{
  "hidden_size": 320,
  "num_key_value_heads": 5,
  "norm_place": "pre",
  "positions": "rope",
  "rope_theta": 12000.0,
  "qk_norm": false,
  "tie_word_embeddings": true,
  "init_std_up": 0.0219,
  "init_std_down": 0.0,
  "beta1": 0.95,
  "lr_head": 0.0072,
  "batch_tokens": 65536,
  "dataset": "wikipedia_en"
}
Each number is 200 + 40 x the weight over its row's rms, rounded and kept within 0 to 999. Layers, rows and columns count from 0. The size before them is the row's rms in percent of the matrix's.

# layer 5 MLP down (transposed), 640x320, rms 0.116, rows 402-438, columns 0-63
094,212,256,176,244,98,230,213,206,187,187,151,151,115,181,226,186,215,208,211,157,230,165,191,118,189,227,232,180,202,209,260,157,195,203,182,217,213,207,185,257,237,227,164,191,181,209,186,241,178,278,157,185,204,191,224,188,219,239,130,225,260,278,218,195
104,198,269,199,226,200,165,133,274,221,208,226,234,115,280,191,213,219,151,248,243,207,152,244,164,157,228,158,225,202,125,148,177,150,169,237,129,149,259,182,145,169,262,212,235,245,148,189,200,191,251,162,185,250,238,175,114,225,196,268,221,249,171,233,200
105,205,250,218,184,95,216,231,224,245,191,235,256,253,204,172,222,222,166,165,207,205,170,246,167,197,168,179,180,180,182,207,214,201,128,257,188,211,165,200,216,217,224,199,230,239,195,199,234,159,199,187,247,300,249,170,149,165,253,203,203,209,252,192,251
096,202,225,182,171,216,237,214,158,221,249,203,140,209,163,250,215,246,177,126,146,217,201,220,202,188,196,239,164,257,225,207,246,164,258,243,239,192,204,159,240,214,143,256,162,92,183,206,227,235,179,265,203,205,168,285,219,225,166,238,233,166,213,126,206
100,159,218,195,160,242,205,197,142,161,258,228,179,227,133,178,192,167,170,219,250,251,180,162,192,197,224,165,192,156,180,108,154,317,238,221,330,239,231,247,252,211,234,131,129,149,189,262,202,185,188,235,236,237,167,207,229,229,251,217,263,215,271,189,178
099,202,183,181,195,111,184,185,217,127,150,178,229,163,284,154,196,299,211,238,150,128,198,217,162,163,268,176,237,192,236,172,288,205,198,159,235,159,196,211,275,180,190,164,161,188,185,202,228,206,207,194,142,172,228,239,249,174,179,232,232,193,234,269,176
104,152,256,152,130,160,239,178,166,155,207,202,267,224,180,139,272,202,160,229,267,203,234,181,240,191,214,193,232,210,214,210,258,185,192,271,198,159,157,236,172,250,199,212,171,192,319,188,181,218,194,199,165,184,299,245,184,212,198,171,227,172,153,158,215
093,161,238,210,160,302,153,171,244,205,176,196,224,171,214,205,192,178,162,172,217,271,207,186,136,225,283,228,248,158,173,186,205,161,213,171,217,178,127,200,161,205,142,210,254,168,232,210,225,224,184,140,151,159,216,165,208,165,225,272,234,231,156,201,221
083,189,210,121,267,120,120,151,144,147,236,228,166,167,194,267,278,184,139,142,237,200,197,190,250,179,256,188,201,269,226,190,238,203,154,164,210,181,187,147,193,219,227,213,205,203,238,195,122,273,166,243,215,166,181,198,221,198,207,196,276,159,242,237,187
098,230,152,180,201,232,347,164,113,199,210,179,239,187,162,237,116,183,192,163,265,236,216,184,137,186,208,165,246,249,178,143,211,230,191,210,219,212,262,231,256,233,150,152,154,214,136,269,214,207,179,209,275,193,240,203,142,206,176,249,160,170,235,239,216
093,225,228,239,167,244,207,297,251,172,245,159,187,176,235,159,227,184,196,265,195,238,228,269,83,209,203,336,223,189,258,164,184,206,213,253,216,271,214,300,183,241,190,143,222,230,162,208,228,192,199,200,186,185,229,170,146,249,261,177,222,240,208,196,256
102,172,247,143,225,187,188,216,192,196,115,165,313,192,204,248,216,205,169,256,217,171,195,227,259,181,224,210,178,192,215,241,194,229,127,249,267,243,216,172,178,188,222,268,214,240,256,162,207,147,160,160,246,225,183,253,214,245,192,221,189,196,227,256,161
101,276,181,260,243,201,215,123,245,250,166,264,207,221,208,206,197,174,166,133,211,215,163,218,185,230,176,167,263,103,177,140,186,133,257,193,160,208,184,213,275,188,204,201,205,169,163,149,132,242,182,140,267,189,244,231,219,264,278,182,188,203,221,221,264
107,219,225,240,213,190,122,135,234,233,161,227,251,146,193,226,245,210,225,155,190,198,242,191,195,133,213,268,212,188,264,181,163,220,241,157,229,249,210,240,243,185,188,277,188,222,159,208,214,220,127,182,282,228,196,226,230,208,193,132,109,149,231,221,166
100,197,135,196,160,180,207,200,270,167,243,226,173,127,228,191,222,243,114,191,160,198,216,171,185,250,250,226,252,188,191,205,199,179,164,168,222,224,173,173,165,212,270,189,209,272,192,165,195,197,173,160,217,277,275,277,149,234,212,253,230,163,174,169,176
101,198,204,155,215,272,172,268,254,231,213,280,186,189,237,244,164,146,247,187,171,247,200,205,231,184,230,183,179,213,226,196,168,185,208,201,182,222,177,161,145,213,219,206,166,107,192,204,207,158,217,191,209,228,188,118,190,206,164,151,198,152,200,178,203
102,209,180,239,223,268,190,197,182,230,220,147,148,229,235,180,113,194,222,180,129,165,206,178,261,200,194,193,183,172,178,217,144,145,287,176,214,155,188,131,201,217,230,177,200,150,189,201,246,214,159,241,216,156,271,221,178,196,190,212,238,158,268,181,221
095,175,230,222,168,234,222,226,227,121,175,205,132,170,176,152,232,192,175,253,204,198,294,215,241,212,195,177,186,188,236,225,165,191,180,115,192,184,98,171,135,181,262,158,237,220,231,239,135,195,200,181,182,247,172,219,212,197,163,139,118,279,219,282,214
099,239,154,159,208,160,182,210,196,180,187,168,227,219,132,269,199,211,185,147,192,192,231,76,186,205,207,204,244,242,193,181,220,179,215,156,185,148,147,194,211,181,186,114,150,212,139,129,217,256,283,218,167,184,138,258,129,196,197,223,172,213,221,232,185
096,223,210,176,186,168,119,176,200,218,180,230,206,271,234,193,213,229,170,185,173,231,246,237,222,146,200,254,117,183,230,246,183,144,190,178,194,256,226,158,134,164,197,163,229,183,169,253,185,177,211,167,217,123,146,233,173,253,241,248,199,211,174,225,266
100,197,253,243,211,228,168,264,193,170,152,194,191,225,183,183,225,188,208,226,249,241,275,151,151,221,204,209,237,243,187,176,205,283,176,217,227,134,192,166,154,177,188,193,171,211,126,241,201,163,186,255,224,143,219,190,220,213,224,187,122,172,170,198,230
096,154,172,164,208,174,191,186,252,149,271,256,237,273,259,193,204,229,177,162,145,213,182,243,206,124,205,155,190,215,268,201,217,206,189,193,146,183,231,262,192,186,231,180,236,183,200,163,205,277,268,180,135,160,197,170,200,218,274,213,249,192,194,131,170
096,171,165,189,183,225,164,209,251,182,211,179,175,201,242,144,222,174,238,186,181,176,150,133,248,253,135,256,240,157,267,252,217,305,261,258,206,192,237,210,161,138,264,200,187,258,167,157,172,278,250,223,188,220,164,234,151,202,206,196,163,218,186,234,194
094,162,189,257,332,2,256,214,265,233,192,236,191,275,179,142,156,266,219,191,227,195,202,210,199,207,147,213,168,265,176,207,179,178,167,209,211,249,229,227,214,205,123,190,230,194,247,256,212,169,168,160,165,257,209,217,167,182,260,176,168,187,251,237,208
102,211,134,226,189,190,175,200,164,192,103,242,215,147,240,119,141,202,120,162,215,153,181,244,169,168,264,258,149,189,180,229,227,258,216,193,174,192,219,225,172,197,207,213,224,185,253,168,217,217,215,246,193,165,209,178,177,193,144,229,252,135,245,170,203
098,204,206,220,127,93,197,197,163,179,206,162,283,108,261,181,226,264,201,142,225,181,156,196,250,253,205,242,189,243,222,279,222,195,187,180,196,219,231,229,185,182,231,230,280,231,162,158,154,241,171,207,264,214,175,183,172,230,88,250,229,218,233,177,220
095,184,243,187,211,83,240,219,187,201,140,217,180,236,185,126,194,172,194,220,182,260,231,203,95,211,182,214,153,250,169,168,264,217,155,163,145,180,272,184,185,216,209,166,215,210,216,209,182,276,127,221,108,195,280,219,236,214,218,225,147,198,228,301,101
108,236,173,206,162,184,206,166,207,201,299,175,198,219,179,201,213,100,157,202,222,201,122,193,144,286,196,168,148,128,220,169,228,162,200,281,110,163,152,212,190,192,157,133,177,189,194,156,225,217,153,197,134,197,195,243,210,231,243,162,146,223,239,197,166
095,102,224,209,128,241,199,109,221,142,243,293,167,170,155,150,170,251,220,256,236,155,198,228,192,176,213,214,179,175,251,218,178,148,194,174,197,233,176,209,187,235,212,244,189,195,261,233,273,189,162,189,173,214,193,240,215,151,207,260,207,253,276,230,187
101,219,205,187,183,166,238,166,163,222,201,251,200,161,190,167,148,211,264,284,143,227,196,208,172,183,238,257,205,247,148,237,182,287,131,222,219,150,186,235,191,286,169,276,238,244,147,197,167,264,190,156,216,163,248,230,243,197,181,221,262,160,214,244,177
105,216,191,209,150,182,221,201,138,177,78,247,244,230,138,221,170,189,156,220,243,184,186,241,194,182,180,219,224,232,205,195,245,230,186,176,163,172,207,178,250,214,249,268,168,180,196,201,173,156,163,209,216,159,150,220,212,201,218,192,143,229,157,183,246
094,150,216,211,117,186,175,153,150,214,216,210,146,146,209,165,134,146,215,211,270,193,213,190,201,117,110,256,214,232,244,198,208,205,242,134,226,245,223,226,189,231,239,185,178,247,195,253,255,204,208,155,198,259,258,216,207,159,162,239,150,169,213,169,141
102,232,149,139,191,172,245,147,224,231,212,246,187,185,218,231,195,135,132,159,155,173,193,164,102,166,182,175,170,260,185,197,225,203,161,142,131,238,210,117,185,160,130,196,241,179,208,206,202,239,195,177,210,218,260,127,173,211,187,210,201,184,146,184,212
093,179,237,248,239,154,177,232,235,223,250,256,182,220,169,251,259,235,108,173,140,198,195,150,223,199,180,160,140,249,157,249,226,206,186,94,190,192,278,186,215,138,172,141,169,213,276,178,190,202,140,178,241,219,291,190,219,207,265,245,196,144,257,260,225
096,294,220,229,229,256,198,227,198,197,214,178,129,255,178,197,177,205,170,276,112,183,225,170,161,214,277,190,207,210,232,155,208,201,201,185,231,225,209,187,192,188,267,161,96,226,177,194,263,308,142,195,172,207,223,180,206,225,257,198,150,184,91,209,214
100,177,154,227,197,99,214,207,238,228,243,136,161,155,180,222,251,178,101,151,164,265,246,216,119,246,178,170,298,122,192,277,195,228,200,134,176,191,220,155,187,256,142,125,224,186,163,222,225,204,231,193,185,148,177,227,227,274,276,206,119,235,263,208,241
102,222,207,155,138,256,254,213,275,258,174,149,214,222,231,194,189,211,156,157,225,222,201,222,129,195,261,207,167,126,197,161,185,222,126,246,152,210,237,187,152,129,248,230,281,121,220,167,192,171,188,171,175,166,126,211,181,194,183,185,235,184,164,227,182
# layer 5 MLP gate, 640x320, rms 0.0988, rows 403-438, columns 0-63
094,242,203,260,165,157,137,255,157,181,213,189,237,206,176,156,155,197,235,162,225,125,186,198,177,196,188,187,154,205,200,234,151,201,276,167,267,180,225,236,204,164,155,204,198,287,169,222,252,231,254,186,173,228,175,245,237,260,141,261,200,233,256,169,199
103,93,238,191,153,238,184,154,271,92,190,235,263,161,212,254,173,164,206,198,204,206,262,262,213,200,226,246,181,186,210,155,157,155,235,204,264,205,253,235,218,250,176,240,186,201,212,150,217,200,185,205,277,190,172,193,194,217,181,234,147,132,266,239,292
092,157,269,273,204,207,212,136,259,246,207,178,237,182,233,245,228,183,230,224,136,196,187,272,182,154,191,217,218,211,176,204,212,202,150,187,193,163,247,283,178,206,199,150,233,259,230,235,146,171,220,162,180,208,203,186,193,217,257,180,193,229,182,214,148
103,184,155,225,270,208,195,252,255,138,189,139,174,199,200,149,241,155,161,208,171,181,107,239,197,224,220,241,163,136,248,185,178,213,168,204,229,116,196,230,122,238,248,99,216,193,147,224,181,190,195,222,169,167,149,183,222,199,133,221,170,162,180,172,202
097,201,203,232,186,216,149,161,220,197,228,185,213,218,186,265,197,231,227,193,194,226,241,195,199,249,206,245,185,197,266,200,228,201,187,161,203,186,182,202,214,268,151,229,252,231,125,227,201,229,221,285,116,211,233,189,257,196,197,232,165,116,228,154,166
105,184,251,211,188,245,236,247,160,175,246,201,161,180,163,184,181,232,224,230,276,247,173,239,163,188,117,235,214,150,275,187,222,196,166,119,225,236,173,202,207,227,230,169,198,223,207,230,207,192,194,162,129,135,240,200,181,179,196,241,284,98,140,224,185
092,284,224,250,108,194,179,188,223,192,200,205,155,272,188,199,163,198,243,225,282,198,130,188,202,264,251,218,188,172,161,246,188,226,238,299,201,195,200,186,258,209,152,268,227,238,144,229,239,124,173,209,272,239,178,175,240,207,156,184,179,129,244,192,198
102,241,118,217,136,184,245,134,206,241,218,212,151,164,223,235,213,177,329,207,188,237,155,185,172,172,198,157,131,229,273,234,212,260,214,234,201,231,225,197,215,171,245,141,280,178,203,207,152,199,159,247,213,213,181,207,240,185,250,247,224,192,222,184,144
096,206,233,165,212,263,194,148,184,198,154,234,141,215,217,177,172,255,252,169,236,149,222,174,214,160,198,233,131,227,226,237,247,203,171,204,289,182,161,74,199,195,154,141,219,98,177,160,166,175,146,187,174,187,238,185,235,188,151,201,165,201,213,178,184
083,264,199,148,260,155,190,215,193,212,177,270,217,293,213,213,193,188,182,176,166,218,190,219,126,272,155,214,146,200,227,257,115,176,197,197,146,208,234,159,239,196,160,239,180,174,234,176,237,215,212,168,203,247,176,267,172,218,170,227,211,236,214,223,263
101,146,204,209,167,240,304,215,223,198,159,165,255,210,140,212,171,235,202,231,175,214,154,241,238,171,241,232,184,214,196,155,161,221,263,253,164,211,160,235,161,180,147,219,226,225,165,170,193,185,210,201,164,236,189,173,263,289,183,162,226,196,206,199,191
102,209,181,166,205,196,237,166,190,228,225,261,175,173,183,255,239,250,75,173,215,133,213,209,216,197,201,232,215,214,246,249,201,271,184,190,281,315,206,208,264,197,212,148,152,180,218,172,153,198,285,214,183,227,163,283,269,236,212,247,187,204,178,171,198
108,222,192,241,183,190,253,188,194,164,217,219,203,132,179,228,230,152,110,195,263,220,173,210,216,186,204,252,249,216,176,240,183,219,187,208,217,219,267,176,211,189,214,232,189,215,216,131,212,226,146,218,106,126,158,217,215,246,214,180,207,269,231,262,258
101,236,199,210,149,173,189,171,193,178,226,128,214,233,259,198,164,179,216,288,212,256,233,197,184,180,190,237,267,260,218,245,217,178,238,230,255,234,243,268,226,207,146,237,265,174,120,241,242,237,177,168,264,167,159,150,179,211,211,168,151,218,175,234,206
102,204,195,200,201,256,232,120,198,177,225,234,165,206,210,198,164,178,272,205,247,169,315,228,209,184,217,186,171,221,237,247,163,239,202,204,167,230,161,127,203,202,196,211,211,175,258,206,206,220,163,224,80,252,228,142,200,164,231,156,131,240,148,239,210
097,193,195,187,234,186,195,217,219,223,223,191,197,153,151,239,242,163,291,249,174,225,158,208,159,206,181,224,238,189,187,186,192,290,202,143,233,163,202,200,238,211,208,88,160,204,295,265,174,186,271,230,147,158,239,163,111,189,203,120,148,280,174,211,170
089,223,233,203,245,214,213,187,199,250,218,187,246,213,250,258,183,171,202,196,260,168,202,210,117,208,163,312,200,176,181,151,220,186,175,223,202,206,234,155,199,196,117,269,116,215,227,288,126,207,162,163,215,255,250,175,183,217,228,162,198,129,144,249,240
098,185,210,226,203,175,222,165,291,207,204,188,198,229,219,185,132,202,178,117,228,151,136,235,257,192,226,144,94,187,135,224,195,196,223,240,190,214,247,164,241,268,175,240,345,199,218,229,222,203,100,238,215,219,199,219,260,179,153,255,280,151,126,215,215
095,174,215,122,130,195,144,181,202,249,260,178,191,197,223,179,181,163,203,215,158,270,203,206,88,141,199,187,185,169,221,195,180,237,212,206,165,153,202,182,213,174,171,191,241,167,193,188,208,178,178,203,267,203,211,225,184,211,283,270,234,183,170,210,159
099,196,154,148,231,200,268,352,164,117,162,221,152,260,164,193,203,164,199,160,157,145,215,247,236,202,215,197,250,217,170,217,194,253,138,192,301,188,240,224,220,246,230,234,261,244,182,183,205,185,240,226,185,175,130,224,189,283,248,156,207,238,214,212,227
095,228,279,260,211,271,241,208,231,264,194,166,187,183,194,218,140,198,277,213,208,212,145,184,150,197,187,177,244,222,242,214,233,212,229,208,142,112,171,248,192,188,234,273,131,196,104,227,185,233,155,185,179,183,163,145,179,209,177,196,277,211,239,122,162
099,205,182,196,119,180,207,225,213,187,247,260,192,256,234,201,233,145,205,214,228,198,202,197,248,265,181,254,144,155,256,204,183,202,241,239,179,180,189,120,139,267,158,164,196,214,200,238,182,159,210,146,100,188,239,234,186,221,164,217,236,211,198,187,179
108,249,241,270,183,234,213,210,263,225,155,269,156,212,177,167,213,223,244,219,193,184,226,238,166,92,187,167,199,170,214,194,203,162,116,201,212,149,170,233,144,264,249,190,240,196,217,173,201,201,171,176,226,228,166,122,170,196,242,256,193,254,209,179,202
105,198,187,247,239,179,91,225,196,196,222,187,159,166,140,195,219,237,210,217,233,229,254,208,187,242,160,149,169,209,213,216,201,163,160,324,153,319,216,170,155,307,165,255,196,198,199,228,208,246,196,210,201,190,207,187,195,191,209,258,162,217,214,208,170
100,167,201,217,141,219,220,194,240,192,223,184,249,203,212,150,195,163,215,151,209,203,277,264,191,225,201,174,254,187,136,231,171,201,170,151,220,195,234,244,167,190,148,228,214,211,213,188,150,249,215,195,246,238,235,211,241,207,144,213,162,277,251,181,158
107,218,205,204,217,201,175,152,150,116,159,203,206,177,175,191,171,228,225,207,151,118,170,216,213,190,211,203,243,242,256,196,231,193,200,218,276,256,226,178,233,224,163,205,182,157,250,200,167,213,222,209,175,186,273,159,124,116,300,271,213,185,215,161,233
101,205,208,177,214,160,210,136,189,221,160,127,181,132,196,224,182,176,239,142,206,224,198,157,195,217,128,130,209,143,188,203,69,206,213,162,180,160,249,264,223,139,192,282,154,183,163,129,222,258,171,157,153,177,171,221,216,172,224,227,267,173,204,161,158
097,209,236,125,194,145,220,234,243,184,200,254,195,133,165,124,193,158,173,205,212,192,211,170,222,196,225,158,234,182,215,209,134,284,219,224,164,212,218,139,225,95,240,125,191,222,157,226,158,125,90,229,181,174,324,199,234,229,241,313,252,258,175,269,254
099,154,198,162,265,188,161,170,213,259,224,221,220,155,211,256,216,191,211,244,194,223,239,169,176,233,260,288,202,150,182,226,253,154,168,258,139,163,239,214,155,124,221,292,168,190,236,152,218,207,161,156,176,114,215,204,189,172,169,218,143,243,172,157,200
102,144,154,120,156,154,144,158,228,136,201,196,231,149,202,157,208,135,219,240,267,156,249,212,220,256,222,229,174,147,215,165,252,204,194,212,167,171,193,154,136,246,177,162,204,176,241,162,210,217,192,218,179,184,160,240,158,254,170,255,240,210,241,205,167
101,181,227,160,233,175,257,215,270,149,197,222,194,152,188,149,190,233,153,137,186,137,140,172,206,234,199,258,211,210,192,183,86,236,191,177,218,242,204,164,189,190,195,181,167,176,163,148,204,151,205,157,191,250,224,231,212,217,264,256,278,195,242,205,141
105,203,210,207,113,162,223,192,197,244,182,246,204,120,194,203,222,152,199,173,207,178,220,214,209,247,160,264,204,258,130,161,188,235,200,200,172,259,214,169,214,161,179,178,230,162,314,177,194,276,248,183,252,254,189,157,252,235,202,292,188,202,174,236,200
095,200,155,179,171,175,157,154,196,269,191,209,122,220,203,201,201,159,224,244,269,160,219,229,205,187,244,283,164,233,250,191,161,185,248,208,225,173,185,199,155,178,181,217,173,210,169,173,150,145,200,215,195,247,192,241,277,240,172,150,253,200,191,261,250
094,264,194,289,163,233,162,183,201,180,186,199,253,190,220,274,209,216,180,219,163,179,276,225,237,189,230,149,249,310,227,193,235,210,258,229,186,200,179,173,199,207,212,199,147,236,181,199,177,202,178,236,249,182,177,251,148,272,182,218,210,184,264,185,144
099,193,237,222,240,200,305,185,166,239,252,196,223,203,226,143,203,256,225,150,203,119,157,198,151,90,189,141,216,148,266,189,196,176,178,171,206,186,203,226,141,162,213,259,228,252,211,183,242,252,171,167,167,248,187,250,273,255,146,218,223,209,239,222,183
103,192,192,159,220,220,277,137,221,298,197,198,187,237,201,182,165,242,179,115,138,141,180,180,205,258,256,162,173,246,228,194,159,194,172,236,189,186,260,238,205,182,192,172,258,146,146,163,194,168,267,157,178,198,136,239,170,241,168,200,162,143,140,217,208
# layer 5 MLP up, 640x320, rms 0.107, rows 403-438, columns 0-63
094,196,139,210,137,210,204,234,207,233,207,172,187,171,133,199,184,179,271,240,181,263,215,194,231,279,122,260,284,189,216,198,248,267,197,243,183,160,186,246,213,273,149,212,159,161,207,155,146,128,210,221,193,252,212,239,209,194,188,223,161,71,214,183,213
105,196,114,170,202,187,142,241,207,181,258,215,227,227,131,227,316,290,96,228,228,125,189,196,203,212,243,192,197,202,206,287,155,163,224,243,183,178,196,215,178,234,141,263,193,163,266,195,176,172,248,183,241,167,156,244,147,219,158,209,162,248,195,218,206
093,249,213,258,172,202,187,204,255,186,266,162,168,226,174,213,188,220,224,283,287,195,218,206,194,144,186,206,236,147,195,224,145,216,207,202,172,135,202,285,141,130,200,229,250,228,158,215,177,198,256,148,163,250,216,207,192,150,169,237,198,223,234,280,185
102,157,231,209,186,144,104,147,217,181,231,162,207,185,150,180,233,90,222,222,215,277,108,219,174,128,235,132,236,177,204,146,231,292,201,208,211,238,190,146,146,273,196,136,172,160,229,238,185,159,216,242,145,191,180,212,175,160,235,214,192,122,209,219,243
093,180,174,180,254,145,191,156,222,241,181,179,149,279,248,186,211,148,247,147,222,190,269,174,222,191,149,257,171,202,326,147,197,168,199,229,195,200,217,199,207,174,249,189,218,275,207,220,161,238,191,311,168,221,229,146,187,248,270,273,169,243,255,162,134
100,211,250,215,244,168,127,211,153,179,227,188,186,174,147,191,194,219,209,211,146,203,115,173,207,205,149,242,292,148,212,185,199,210,203,167,155,148,183,189,239,209,153,241,188,171,187,237,243,143,181,106,208,147,217,243,143,150,196,155,240,185,229,232,170
092,264,160,220,175,179,210,203,255,221,149,200,238,210,194,150,224,164,242,103,169,203,197,205,194,192,194,281,170,242,247,197,201,148,246,212,174,301,166,161,284,197,162,104,214,184,233,165,170,242,241,169,207,266,228,259,129,203,185,169,163,139,133,225,188
100,185,231,247,130,109,220,212,236,227,259,190,191,202,231,198,140,146,200,224,230,278,208,174,249,171,114,216,188,218,259,197,218,211,179,270,184,271,197,288,145,141,170,196,192,208,200,150,213,241,146,187,209,213,197,178,196,157,181,185,188,208,242,191,188
093,173,167,184,213,132,138,213,165,212,152,179,151,205,222,173,263,190,143,232,190,208,150,226,263,228,215,227,99,220,155,240,142,232,247,147,190,215,209,173,159,188,287,167,248,238,207,207,229,186,213,181,82,203,154,253,177,193,199,186,215,253,172,119,131
091,167,233,185,134,186,206,251,193,266,216,166,145,210,184,236,161,207,180,203,288,108,172,190,187,195,150,198,237,201,160,204,223,176,174,212,158,172,138,146,238,199,202,248,221,215,144,217,196,166,213,253,181,198,255,166,180,259,207,217,167,197,197,218,119
103,186,114,184,190,155,184,207,174,221,189,247,226,218,146,215,238,207,208,213,201,250,231,266,138,69,203,190,190,202,154,189,165,167,205,240,247,234,181,144,165,151,174,276,195,255,168,250,197,165,177,235,180,202,179,192,213,180,118,174,203,185,238,169,120
102,144,149,190,234,222,238,115,214,196,217,199,208,252,220,174,215,121,224,187,202,251,187,198,124,169,213,185,293,135,205,286,223,182,237,184,186,188,198,221,190,143,217,171,248,193,206,119,162,174,231,117,227,253,224,237,206,195,232,228,213,196,143,186,182
109,187,230,191,237,238,249,133,242,198,146,160,228,227,188,157,220,170,261,178,156,196,242,217,111,115,266,254,156,213,197,174,154,221,193,193,225,243,168,181,166,269,256,151,296,241,180,194,157,223,202,166,188,163,179,193,197,192,154,250,203,240,207,144,134
093,163,216,146,200,175,213,204,133,169,239,147,245,236,140,187,214,173,220,244,183,183,170,146,235,161,210,204,217,179,159,236,152,176,207,243,184,135,245,204,164,191,229,162,148,183,225,197,197,196,219,228,254,159,304,173,166,274,108,144,189,240,102,142,244
098,240,190,207,155,275,186,181,206,204,253,137,195,245,182,164,201,164,234,179,182,195,142,199,196,218,242,300,251,240,212,225,178,204,216,188,169,159,188,144,214,241,183,238,216,169,211,211,221,127,200,170,190,184,196,156,155,254,251,172,185,240,185,204,230
102,311,210,256,164,163,207,251,200,229,242,169,221,198,155,251,106,124,258,159,192,218,219,180,252,202,151,204,209,254,225,166,191,229,211,212,146,184,277,132,215,136,191,210,226,237,255,187,221,164,223,224,188,231,137,176,152,175,160,222,245,129,169,232,211
088,157,176,282,208,174,259,212,151,157,277,195,267,110,169,190,177,196,294,263,106,211,124,167,172,259,200,204,153,206,218,164,178,138,166,247,136,189,169,187,186,208,242,262,282,241,215,164,137,187,225,293,184,179,249,197,247,178,240,220,185,237,235,222,79
097,205,226,253,223,190,285,262,173,218,205,207,205,205,271,224,212,161,207,281,152,231,138,169,209,207,229,158,178,173,195,206,59,240,159,193,217,184,182,172,171,231,209,278,212,197,200,188,204,197,174,210,214,145,172,184,166,241,178,197,137,180,158,229,201
124,177,250,153,160,234,153,172,230,214,162,186,126,119,228,159,148,184,277,201,186,208,186,184,212,197,212,231,176,227,222,224,209,240,191,158,209,200,237,189,149,122,132,207,184,143,246,204,205,221,217,274,279,233,276,170,221,194,304,229,231,209,187,218,131
095,187,191,170,136,208,176,136,185,177,234,188,181,244,239,254,182,230,266,176,232,158,116,245,200,217,186,131,244,154,240,249,162,138,169,168,289,237,186,234,166,182,223,242,153,213,145,206,234,191,206,200,208,201,257,179,178,262,233,160,217,200,229,202,156
092,133,186,235,220,204,189,216,165,302,180,235,225,246,225,176,259,195,214,215,241,171,231,189,169,227,209,184,159,187,123,184,186,179,233,107,236,186,157,245,267,185,269,229,183,190,197,201,247,250,142,149,189,247,232,252,154,248,181,252,177,177,122,183,212
096,264,223,260,113,234,186,119,213,251,238,234,203,190,243,190,166,207,199,165,184,206,198,236,255,213,222,158,251,233,197,198,303,210,208,234,199,126,231,172,134,206,216,237,212,197,173,194,132,163,195,228,221,142,215,181,215,124,226,239,177,263,259,196,262
104,160,298,280,175,221,188,179,242,165,210,139,163,204,209,177,166,285,172,287,175,246,190,257,227,170,152,236,190,155,256,196,212,258,190,197,225,169,150,193,196,225,233,227,134,241,183,213,173,209,225,198,166,193,160,200,234,294,237,244,210,203,263,144,210
097,191,218,193,212,109,219,132,226,204,230,207,137,217,217,201,295,200,248,173,221,246,230,253,197,227,220,255,202,217,234,230,238,207,258,181,207,220,250,206,234,120,170,133,252,156,200,257,214,153,203,257,136,227,171,174,208,140,156,212,248,144,258,105,179
100,203,212,200,197,167,176,244,199,224,140,195,166,203,156,209,235,194,192,149,204,221,190,136,156,296,184,244,162,225,275,127,195,241,213,171,247,143,259,221,118,222,217,191,195,250,201,234,258,218,267,173,225,157,181,261,205,216,210,182,192,273,249,192,120
109,202,236,164,209,195,141,212,166,147,163,158,238,145,190,180,188,267,240,137,193,250,188,244,130,195,177,182,221,275,219,166,171,197,198,165,201,261,178,130,243,176,179,158,158,175,267,179,179,239,190,241,251,222,269,229,203,224,218,238,231,151,180,168,151
105,180,166,130,234,151,178,257,114,137,249,184,267,217,134,151,159,207,249,261,269,184,149,169,164,100,204,175,199,168,196,205,227,151,201,185,153,193,173,190,213,183,180,193,138,224,172,205,222,243,214,274,158,214,217,241,219,111,205,192,277,139,200,169,213
098,209,190,143,274,241,201,206,201,244,200,192,163,184,232,226,197,173,168,265,174,132,227,174,124,229,240,212,248,232,194,220,113,220,211,171,192,200,194,192,219,215,120,139,155,228,235,149,287,190,203,125,225,156,234,171,217,172,137,236,259,245,181,131,207
097,169,165,212,180,181,198,162,282,214,227,225,187,110,119,187,223,223,187,263,160,208,176,204,202,187,192,195,237,184,205,189,273,210,204,236,215,163,193,185,237,168,163,294,206,224,180,268,150,173,143,210,155,200,243,212,178,102,248,152,224,208,198,264,194
105,197,202,163,181,95,191,157,245,220,175,229,177,171,176,235,200,248,282,150,216,198,153,209,269,169,211,261,215,139,172,174,254,184,187,190,251,214,227,154,245,239,184,187,211,185,200,229,264,233,227,212,200,169,253,231,120,162,172,141,257,134,265,149,236
101,217,240,318,189,286,176,175,235,208,168,212,213,185,236,148,200,175,221,82,262,210,213,186,269,213,243,215,218,114,144,153,182,207,262,202,228,178,188,195,259,189,176,262,199,160,224,187,198,161,204,212,151,233,218,198,183,143,211,244,219,254,129,113,245
096,118,265,233,279,184,218,226,185,178,224,185,235,249,275,177,242,126,163,201,212,211,145,199,150,210,208,285,212,244,156,120,148,208,163,185,211,152,172,118,280,192,228,172,212,303,226,171,220,198,155,166,182,236,231,146,189,148,229,253,206,144,266,215,173
086,177,205,203,204,169,208,224,160,193,197,223,263,143,214,174,227,263,161,232,210,173,223,274,226,219,164,140,192,154,195,109,236,273,214,154,269,212,267,231,208,176,200,168,208,130,228,120,240,191,118,217,191,191,230,125,171,191,261,152,191,245,107,219,165
092,154,138,201,170,242,193,216,159,203,224,147,276,214,199,144,183,204,192,154,198,178,282,283,197,242,127,202,147,265,161,189,192,212,112,221,214,167,166,78,261,226,200,184,226,125,168,270,212,164,198,239,190,161,170,217,154,136,233,213,216,200,211,194,229
104,152,196,194,191,207,150,191,191,161,174,189,207,147,175,146,209,208,200,241,214,221,138,184,194,211,150,204,150,278,180,164,259,190,176,274,226,229,241,219,128,186,228,279,254,193,275,248,195,103,174,198,242,182,218,209,172,267,210,176,213,172,153,166,213
100,188,171,216,200,251,183,195,142,188,331,206,271,172,199,184,125,228,208,188,202,197,168,200,158,245,191,192,159,281,218,150,150,165,249,176,126,178,143,201,189,233,208,188,194,150,202,196,277,191,121,194,266,182,227,196,239,205,220,209,194,230,189,205,170